python train.py --num_hidden_layers=11 --hidden_size=96 --num_attention_heads=3 --num_key_value_heads=1 --head_dim=32 --intermediate_size=384 --vocab_size=4096 --hidden_act="swiglu" --norm="rmsnorm" --norm_place="pre" --norm_eps=1e-05 --positions="rope" --rope_theta=10000.0 --rope_fraction=1.0 --qk_norm=false --attn_scale=0.177 --bias="none" --tie_word_embeddings=false --parallel_block=false --init="normal" --init_std_qkv=0.0456 --init_std_o=0.0 --init_std_up=0.0456 --init_std_down=0.0 --optimizer="muon_variant" --learning_rate=0.00665 --lr_mult_up=0.861 --beta1=0.95 --lr_head=0.0108 --warmup_steps=200 --schedule="wsd" --decay_fraction=1.0 --decay_shape="square" --final_lr_fraction=0.0 --batch_tokens=8192 --max_seq_len=1024 --doc_mask=true --train_tokens=104600000 --max_steps=12769 --dataset="wikipedia_en"
Each number is 200 + 40 x the weight over its row's rms, rounded and kept within 0 to 999. Layers, rows and columns count from 0. The size before them is the row's rms in percent of the matrix's.

# down: layer 2 MLP down (transposed), 384x96, rms 0.0936, rows 334-338, columns 0-95
# gate: layer 2 MLP gate, 384x96, rms 0.177, rows 335-339, columns 0-95
# up: layer 2 MLP up, 384x96, rms 0.172, rows 335-338, columns 0-95
down334,085,238,167,217,184,190,199,196,233,236,223,199,194,173,242,181,164,181,207,214,146,154,217,286,182,140,140,253,190,173,173,175,203,117,202,182,177,250,214,204,249,170,172,176,185,192,184,175,280,227,281,231,140,167,131,172,213,185,197,204,153,223,220,200,184,183,141,185,172,248,236,250,118,224,221,281,211,254,202,234,199,119,142,236,214,162,228,149,247,190,174,307,254,168,111,225,202
gate335,126,211,229,233,176,188,161,240,235,146,170,217,105,177,180,241,172,248,265,230,186,258,207,221,292,183,214,275,210,223,209,279,232,183,134,196,235,200,179,102,189,151,228,233,181,248,257,146,111,128,182,207,214,193,206,177,217,172,206,176,177,192,183,220,227,181,171,156,200,261,236,244,175,220,203,183,276,191,288,202,170,138,215,207,137,173,199,233,158,180,180,139,245,230,196,144,226
up335,122,243,171,170,245,248,260,222,187,242,272,155,215,232,212,184,187,134,122,193,261,158,202,234,109,180,172,115,185,203,239,133,192,216,215,176,161,191,201,252,258,227,191,136,202,179,244,216,210,300,180,214,192,182,193,187,247,222,186,200,216,207,202,188,184,245,209,210,161,153,154,222,196,182,244,178,136,227,58,177,253,204,180,191,264,228,238,171,247,233,212,264,160,168,211,243,182
down335,121,203,138,212,251,139,224,149,200,205,307,226,246,234,193,227,173,170,236,156,192,173,237,173,118,214,211,158,171,251,291,127,159,206,184,203,219,172,200,262,251,217,191,136,191,243,224,281,212,180,229,199,203,194,233,169,189,194,167,192,250,173,178,212,173,186,307,233,178,209,155,180,144,183,220,196,139,236,109,215,210,261,151,191,222,250,234,181,204,176,159,248,121,181,228,242,190
gate336,105,202,282,228,228,148,165,193,170,235,148,217,173,193,240,209,252,191,222,196,282,170,132,178,208,250,264,147,181,226,244,201,166,205,234,175,187,181,204,215,142,264,218,213,251,191,151,168,195,219,254,186,180,154,174,219,235,285,186,164,219,117,154,201,188,236,135,186,91,196,185,168,209,198,252,159,171,113,140,268,177,123,251,219,189,152,215,197,225,199,244,187,230,138,174,179,191
up336,101,172,242,205,191,98,177,235,206,245,127,188,145,190,225,217,249,134,201,203,280,160,169,195,190,252,250,157,135,242,228,179,241,219,246,203,191,217,160,247,210,234,256,209,213,191,185,174,231,189,265,195,193,135,155,208,192,280,189,157,281,166,133,184,176,236,134,196,121,190,200,187,215,208,215,156,198,167,137,283,219,126,257,221,145,201,229,226,226,181,209,165,266,178,180,180,161
down336,159,173,241,139,202,147,149,185,184,238,152,236,201,177,204,232,208,216,180,208,267,172,127,205,194,218,219,229,220,163,194,192,235,207,264,110,177,181,247,231,120,192,224,251,209,209,146,216,154,182,154,182,198,185,159,257,234,214,178,179,206,181,125,219,190,146,185,207,200,214,185,175,192,91,237,200,224,106,158,202,198,216,236,252,127,168,163,199,222,240,193,251,295,118,158,110,200
gate337,077,252,158,166,153,181,170,250,254,158,192,145,215,237,185,227,206,222,190,217,222,239,186,203,192,285,229,197,270,219,188,209,121,189,292,177,129,193,209,240,234,162,228,208,226,191,255,291,165,276,242,296,200,180,200,205,185,214,240,197,239,206,239,192,194,244,133,194,136,159,168,125,228,183,184,204,261,192,98,201,257,238,129,172,234,229,227,234,191,222,182,193,237,181,167,227,208
up337,093,197,281,192,224,220,237,194,164,218,146,212,248,263,200,216,187,208,225,254,118,189,141,242,237,148,208,263,150,234,233,227,200,181,240,159,219,250,97,267,207,190,202,163,198,230,130,267,203,177,136,139,203,153,222,133,249,125,247,235,118,209,117,255,167,209,249,197,224,176,218,200,235,205,221,162,193,211,239,198,167,133,207,248,220,188,161,204,147,198,215,193,173,167,242,194,217
down337,062,161,130,206,189,183,151,235,249,274,272,273,162,233,141,186,161,166,166,165,179,177,214,186,258,217,167,159,173,190,182,172,212,191,174,197,177,122,224,144,230,185,157,261,135,163,184,249,186,172,247,257,103,201,165,267,158,244,175,197,229,189,266,116,229,153,181,201,229,265,190,165,170,217,193,243,174,204,222,252,232,230,131,212,219,164,182,199,186,264,224,261,204,263,187,185,173
gate338,101,171,217,237,172,183,101,225,133,124,208,257,182,271,220,215,203,252,243,168,161,173,167,198,186,233,235,173,244,122,178,223,165,224,187,218,203,160,180,275,221,178,249,167,250,190,209,218,203,188,244,245,169,256,243,196,196,143,215,226,186,199,91,210,190,175,186,134,164,269,189,219,189,173,228,202,228,134,222,136,248,272,233,286,212,238,197,217,258,258,257,193,181,171,154,196,233
up338,093,210,226,180,136,251,106,266,155,172,240,196,197,246,210,166,216,272,214,189,184,96,153,159,170,186,199,213,231,177,171,243,194,242,173,172,225,166,191,241,242,221,264,209,224,212,208,244,242,232,270,249,181,192,295,212,208,131,203,182,172,180,149,207,183,224,215,215,230,193,235,154,197,212,157,203,212,180,191,176,194,254,241,281,224,161,248,203,259,190,182,272,127,107,131,168,176
down338,054,149,140,207,200,196,249,99,210,141,147,252,179,234,176,170,198,132,245,193,191,278,263,210,109,233,234,184,171,240,184,154,262,230,151,261,94,251,207,214,179,191,178,225,208,129,154,274,175,176,173,244,175,177,194,241,152,244,249,217,238,132,184,185,207,193,194,203,218,199,164,227,163,232,230,215,226,147,137,204,186,218,218,125,229,207,209,222,188,152,183,191,233,261,245,204,201
gate339,117,187,203,248,196,216,237,183,224,234,174,235,148,198,191,263,234,224,221,204,236,247,228,141,235,145,222,255,238,181,254,231,200,146,217,196,174,201,211,178,256,277,164,153,238,215,188,232,256,157,141,175,158,122,227,196,258,222,248,173,189,145,163,234,167,137,154,206,217,189,164,239,154,201,244,274,232,103,219,176,202,251,156,246,218,118,213,256,171,142,155,192,219,111,212,158,179